{"n_head": 3, "head_dim": 128, "norm": "layernorm", "norm_eps": 1e-06, "rope_fraction": 0.25, "init_std_up": 0.0352, "init_std_down": 0.00244, "lr": 0.00134, "schedule": "wsd", "decay_fraction": 0.684, "batch_tokens": 131072}
Each number is 50 + 15 x the weight over its row's rms, rounded and kept within 0 to 99. Layers, rows and columns count from 0. The size before them is the row's rms in percent of the matrix's.

# down: layer 14 MLP down (transposed), 1024x256, rms 0.0805, rows 505-517, columns 128-255
# up: layer 14 MLP up, 1024x256, rms 0.086, rows 506-517, columns 128-255
down505 095:49 51 46 48 66 47 60 68 47 41 67 24 46 47 67 57 48 40 33 55 40 40 46 62 41 55 61 32 52 24 44 43 66 38 48 20 86 27 61 40 41 60 85 43 39 34 75 63 63 24 46 38 78 54 13 20 49 45 63 37 27 43 26 43 43 58 45 57 43 66 37 15 43 52 46 77 51 57 59 44 43 69 89 40 40 46 40 65 55 21 42 34 67 39 41 53 41 72 62 57 56 40 30 59 70 46 50 78 37 72 60 60 40 46 29 61 74 36 75 43 51 28 67 47 64 45 66 80
up506 101:56 33 33 66 52 63 24 61 23 47 72 49 48 65 38 49 34 40 32 57 70 51 00 64 46 45 59 26 77 55 50 61 52 58 57 54 48 49 38 49 57 56 67 65 38 37 26 31 45 38 67 74 26 36 74 80 30 51 41 61 63 23 59 57 50 50 54 32 36 28 51 22 69 68 84 64 38 66 41 34 53 37 64 42 33 33 41 44 41 66 75 58 62 43 63 65 44 33 34 35 55 31 43 21 24 45 61 50 43 43 42 44 54 82 43 47 40 51 54 83 40 65 53 76 65 59 52 37
down506 106:65 54 11 44 58 19 54 23 37 43 59 30 69 28 34 37 65 53 44 74 36 23 62 54 56 52 50 83 47 61 67 66 44 45 58 66 46 45 43 33 33 57 42 64 39 62 57 48 66 60 50 45 63 39 42 51 48 37 60 42 52 69 64 72 49 47 36 56 66 75 55 54 42 79 29 56 42 50 62 50 64 49 50 25 62 68 50 71 61 44 44 33 54 19 53 49 40 34 29 47 70 40 59 21 75 52 29 66 56 21 51 38 51 53 50 71 53 46 52 39 50 24 47 37 42 61 74 52
up507 099:46 51 42 71 27 73 66 33 35 39 44 47 78 50 42 50 29 62 61 47 45 45 68 66 72 39 35 51 37 63 64 77 60 52 37 57 53 61 37 68 58 46 70 43 24 70 47 56 24 44 49 31 33 37 56 31 64 58 54 53 53 50 46 48 29 45 54 56 17 47 42 47 68 77 54 42 52 35 44 39 47 44 73 42 79 73 46 58 55 67 73 35 55 66 47 65 48 48 49 48 53 36 46 44 09 39 56 49 74 64 55 66 62 37 75 48 17 40 65 37 46 78 58 50 47 42 61 42
down507 101:23 52 57 49 62 67 51 78 33 39 63 71 34 51 15 55 41 66 73 63 45 34 74 52 76 76 41 59 41 55 31 56 58 56 38 79 62 49 62 73 85 32 59 29 56 67 44 58 36 54 42 50 37 38 47 47 52 42 52 41 41 54 38 44 42 53 53 39 28 54 60 54 79 19 53 87 45 61 63 65 35 24 30 73 71 61 44 51 40 43 49 41 71 60 65 49 61 45 46 50 45 40 54 51 43 59 52 27 50 38 28 61 56 44 29 49 56 34 61 62 38 76 50 33 40 34 81 31
up508 106:30 20 42 70 68 45 46 77 40 29 49 46 63 58 33 74 64 50 54 15 57 84 25 69 44 67 47 53 55 58 41 51 65 62 41 74 69 66 41 42 63 38 63 82 56 37 34 45 39 49 58 50 51 35 50 33 51 90 85 65 37 47 64 48 31 48 61 42 50 77 60 67 13 37 38 42 49 70 52 52 61 43 66 61 51 36 50 44 56 45 66 51 52 27 53 64 30 31 59 49 69 69 37 49 30 52 87 56 50 38 26 38 64 52 26 09 50 31 44 49 57 85 63 54 50 32 56 43
down508 106:54 50 58 57 56 39 75 49 48 50 27 61 64 65 55 41 38 90 27 37 39 39 81 70 58 78 38 60 47 69 45 31 52 41 58 72 45 39 56 74 83 52 55 75 71 38 58 22 39 47 55 65 61 45 51 30 48 22 67 37 48 49 29 34 36 06 43 60 75 35 37 39 43 39 44 39 67 42 63 26 62 61 39 65 58 32 61 81 43 35 59 43 67 38 59 41 29 23 45 50 70 63 46 64 60 48 51 42 21 51 52 68 21 62 40 53 57 49 62 57 55 37 49 44 55 46 39 54
up509 101:47 12 52 45 68 69 75 23 70 58 48 40 57 29 35 37 43 08 45 37 58 35 61 47 46 52 61 25 74 60 35 66 54 48 54 67 43 48 54 37 62 25 72 95 61 45 45 64 42 66 56 61 69 47 41 25 71 35 52 57 63 68 46 47 50 38 56 33 65 69 76 50 44 58 24 63 53 40 51 50 73 44 50 53 32 57 44 53 65 67 59 22 49 43 56 35 52 84 87 62 87 27 48 61 07 51 65 40 75 49 57 51 64 52 49 42 38 59 56 45 35 57 53 46 26 74 60 60
down509 098:48 70 50 57 53 31 69 61 35 33 74 71 39 52 49 87 73 71 69 45 55 52 45 32 65 51 51 55 56 57 41 42 80 48 38 47 49 51 32 55 20 58 68 50 61 40 47 38 26 39 77 81 35 46 55 47 16 52 41 56 45 54 46 57 30 37 57 30 66 24 53 52 53 39 75 40 29 32 30 36 60 38 25 54 59 36 45 58 53 37 44 52 60 74 28 58 52 30 65 52 35 39 55 56 74 51 68 71 52 35 54 68 31 31 68 34 54 44 07 88 55 37 58 84 74 34 03 47
up510 102:40 26 39 43 51 29 63 41 37 61 47 46 43 76 37 36 76 19 54 55 66 47 36 52 54 38 86 38 65 40 44 45 81 52 68 73 43 47 44 52 70 43 47 53 47 68 22 45 45 63 40 38 52 59 57 20 51 60 38 61 49 42 42 43 59 72 62 48 59 52 65 42 34 63 69 51 35 30 66 62 52 23 29 22 42 49 33 20 61 64 70 46 55 28 47 94 55 68 43 60 51 33 35 56 57 30 26 26 81 51 41 52 48 56 49 32 47 50 71 72 65 34 65 20 57 41 40 53
down510 098:08 39 47 54 23 56 45 01 43 74 58 55 55 54 56 56 80 21 67 52 51 54 58 68 39 40 37 33 45 51 62 30 50 65 42 32 40 70 47 33 49 46 71 25 52 28 84 75 56 50 83 39 63 46 52 52 74 39 50 68 63 72 65 39 54 43 30 63 52 53 56 80 58 45 32 36 48 66 66 25 56 42 60 56 54 56 48 54 47 47 38 46 65 61 46 38 52 47 37 56 23 36 81 51 62 43 74 57 29 60 63 63 76 39 38 38 70 54 45 41 49 36 68 40 53 64 38 58
up511 102:53 14 70 51 61 39 56 27 59 35 66 30 51 67 39 23 41 36 60 38 68 45 30 58 64 48 49 54 45 54 66 51 37 50 89 42 58 45 38 70 35 50 50 54 34 82 54 41 52 58 26 54 27 36 47 56 56 60 48 60 44 28 48 53 41 23 53 26 48 69 56 33 57 56 68 45 67 56 47 49 61 52 25 56 66 65 57 62 28 56 63 55 71 32 39 57 57 44 35 29 58 65 49 26 38 33 64 41 58 63 77 66 81 51 18 30 49 59 48 45 26 47 68 43 28 28 58 39
down511 103:44 35 43 43 32 61 61 61 62 72 48 30 71 40 78 41 82 30 27 57 60 39 48 24 50 49 70 46 59 54 52 41 72 58 52 41 46 47 34 35 57 47 72 36 26 32 34 64 37 50 58 48 51 53 38 52 81 54 63 50 64 46 59 41 39 69 76 44 58 48 72 79 91 35 59 47 37 42 80 45 77 42 38 50 44 53 20 43 51 64 34 52 42 69 18 23 45 63 33 50 61 32 56 57 44 55 47 51 36 26 58 41 50 27 68 60 41 60 32 51 54 40 58 50 32 65 44 36
up512 103:47 52 35 61 59 46 42 33 50 43 49 48 75 56 46 50 50 38 66 65 26 35 38 48 64 56 32 43 43 61 63 29 55 44 48 52 31 51 42 32 57 42 53 60 60 47 46 34 33 53 52 74 32 29 41 31 57 48 48 45 60 38 86 41 68 45 69 32 35 38 69 71 50 86 56 22 55 71 41 37 27 45 68 43 81 60 58 39 58 89 42 77 56 41 39 55 20 20 71 68 60 60 47 19 34 59 34 56 47 67 48 49 50 51 32 41 65 66 46 62 62 45 63 69 53 48 37 24
down512 105:63 39 55 41 54 32 51 68 50 33 46 84 56 65 59 51 60 85 55 14 63 75 57 31 33 49 48 61 79 40 60 40 47 14 46 27 66 43 56 48 37 38 52 46 43 54 32 53 58 63 60 59 58 56 74 52 44 58 74 41 38 43 53 70 31 55 19 51 54 37 30 14 72 51 33 36 58 60 54 74 85 37 38 43 38 57 41 41 20 30 38 34 34 25 49 46 53 70 46 36 48 43 28 58 89 40 61 50 54 21 47 60 65 43 53 90 25 43 52 33 44 57 39 45 51 65 35 80
up513 097:71 51 40 41 64 61 64 56 52 33 46 76 54 50 57 34 51 59 33 35 46 57 23 40 32 52 48 46 66 79 55 58 47 72 85 28 40 64 54 72 49 18 58 59 27 45 19 50 63 31 45 75 35 28 80 38 41 36 26 47 60 71 58 27 47 45 24 20 36 41 53 54 58 71 28 66 74 68 76 51 61 42 35 45 80 73 45 34 55 56 35 36 68 55 23 41 42 45 22 27 58 65 36 30 48 46 33 36 63 53 42 43 44 39 46 36 59 62 62 56 60 42 67 75 46 72 45 49
down513 100:40 54 20 71 37 30 65 57 25 52 59 47 41 63 39 69 65 39 59 67 51 44 79 45 26 40 46 61 37 38 59 49 61 61 17 65 63 50 46 43 74 47 35 59 79 67 42 60 51 39 49 47 63 69 48 47 55 63 73 36 37 35 26 56 15 49 53 79 50 31 46 55 29 31 60 38 41 30 59 71 43 69 42 37 57 35 76 52 39 67 79 48 58 43 74 47 55 58 53 71 55 41 68 55 68 49 62 58 41 39 48 40 78 71 52 56 55 46 55 59 39 62 33 33 46 31 39 41
up514 100:39 37 34 80 46 61 62 59 46 41 44 68 30 67 42 37 41 26 39 66 65 38 47 37 57 89 56 58 43 50 84 46 64 51 60 94 19 63 42 35 70 56 49 60 34 50 56 72 65 59 49 66 44 65 56 50 60 46 50 44 61 44 40 65 50 41 50 46 29 41 57 56 74 86 49 61 48 57 43 51 54 49 67 34 43 49 49 28 27 63 75 41 62 41 26 84 50 59 34 47 57 26 68 44 46 51 55 73 38 59 26 12 66 41 49 34 63 68 41 72 67 38 63 45 57 72 51 31
down514 103:48 66 54 51 36 47 23 46 18 29 68 56 26 63 53 43 45 45 26 47 29 38 54 40 29 59 57 69 33 51 55 50 49 27 38 38 49 60 17 66 41 57 34 28 39 81 53 48 33 49 46 57 22 64 74 48 30 58 56 28 48 51 52 42 27 69 56 53 65 76 48 41 49 47 60 42 94 54 43 36 44 72 47 48 24 60 55 53 40 59 63 49 39 63 47 39 40 55 44 55 32 51 74 63 61 47 67 40 35 66 42 56 60 54 53 56 36 35 67 26 49 65 43 79 63 54 23 39
up515 096:59 42 46 49 49 52 50 38 37 84 54 35 62 45 63 30 44 63 47 52 84 70 42 58 29 45 62 68 77 60 47 45 65 45 43 63 54 33 55 58 62 72 39 48 52 76 38 79 37 55 62 62 38 38 55 39 67 41 45 33 40 74 61 30 56 55 55 33 36 35 50 30 50 71 82 32 31 36 67 68 46 55 60 58 59 47 31 55 35 39 33 62 43 38 46 79 47 37 34 70 66 31 60 39 39 66 48 28 44 38 41 52 54 44 36 26 75 33 80 67 56 39 37 65 58 62 00 46
down515 096:49 45 52 69 33 59 37 76 55 54 46 62 42 24 45 41 46 54 86 42 62 58 58 33 89 56 25 81 49 67 34 27 57 51 58 39 46 64 59 74 46 20 67 39 51 60 22 28 42 60 53 65 23 63 31 43 39 31 60 58 47 59 65 55 49 49 25 35 71 37 37 58 48 24 41 69 46 48 43 42 92 46 16 51 32 39 57 37 43 56 69 46 56 61 37 51 25 70 34 41 70 77 37 47 29 53 54 74 62 21 54 31 64 63 50 57 31 44 37 32 57 36 44 45 64 62 61 50
up516 102:62 36 51 56 77 59 59 55 46 56 73 47 51 62 53 53 37 35 38 49 34 60 28 39 41 66 34 67 63 57 55 55 64 69 41 43 33 44 37 44 72 25 38 49 43 52 52 41 40 40 51 46 37 46 45 45 43 53 18 57 48 36 33 40 49 56 77 60 45 53 50 32 57 70 60 63 51 18 49 34 33 49 87 29 50 63 50 64 56 46 66 67 21 51 43 64 00 43 64 51 34 46 44 42 24 68 63 69 33 33 52 51 40 54 14 55 42 50 83 57 48 64 57 40 36 55 51 48
down516 100:50 53 44 30 47 51 42 58 62 45 58 37 61 16 37 45 68 44 62 45 25 49 53 69 58 55 55 60 29 49 33 42 30 32 27 43 63 53 47 70 53 56 44 67 59 61 69 57 52 60 59 37 66 32 57 65 59 63 40 60 35 50 64 60 40 41 73 49 79 46 50 44 33 33 25 43 64 30 41 59 61 51 40 37 64 33 61 33 26 68 26 63 65 59 37 51 80 57 36 54 51 37 54 65 40 40 60 76 76 55 50 53 57 73 73 57 59 35 45 68 59 20 26 31 37 12 54 50
up517 097:49 49 68 58 55 51 58 57 30 77 69 47 66 35 68 51 60 36 52 39 66 41 60 22 72 47 34 51 64 57 35 57 63 46 78 37 47 61 66 25 44 43 39 76 27 62 28 37 50 38 47 58 31 42 46 45 44 50 60 52 31 40 26 70 41 52 56 55 47 87 71 67 25 54 58 53 33 53 29 60 32 52 50 49 62 50 40 59 22 65 57 57 26 35 37 43 61 43 42 72 50 63 85 53 22 61 24 44 44 43 53 55 59 39 70 23 48 75 51 60 50 46 59 48 60 73 51 66
down517 094:78 42 31 51 68 53 43 73 50 46 60 38 67 65 47 76 51 37 58 59 50 60 44 26 43 39 46 34 54 55 43 38 49 61 54 52 49 56 64 43 37 36 71 39 38 38 59 59 56 48 44 73 83 58 74 75 50 62 52 48 54 48 38 43 46 83 54 27 41 30 43 61 40 72 55 65 53 70 42 34 27 73 48 75 35 41 12 71 26 55 41 54 34 80 16 49 42 57 34 39 23 74 42 40 42 53 48 77 43 60 38 20 36 35 28 43 49 50 57 32 53 42 55 57 55 78 44 56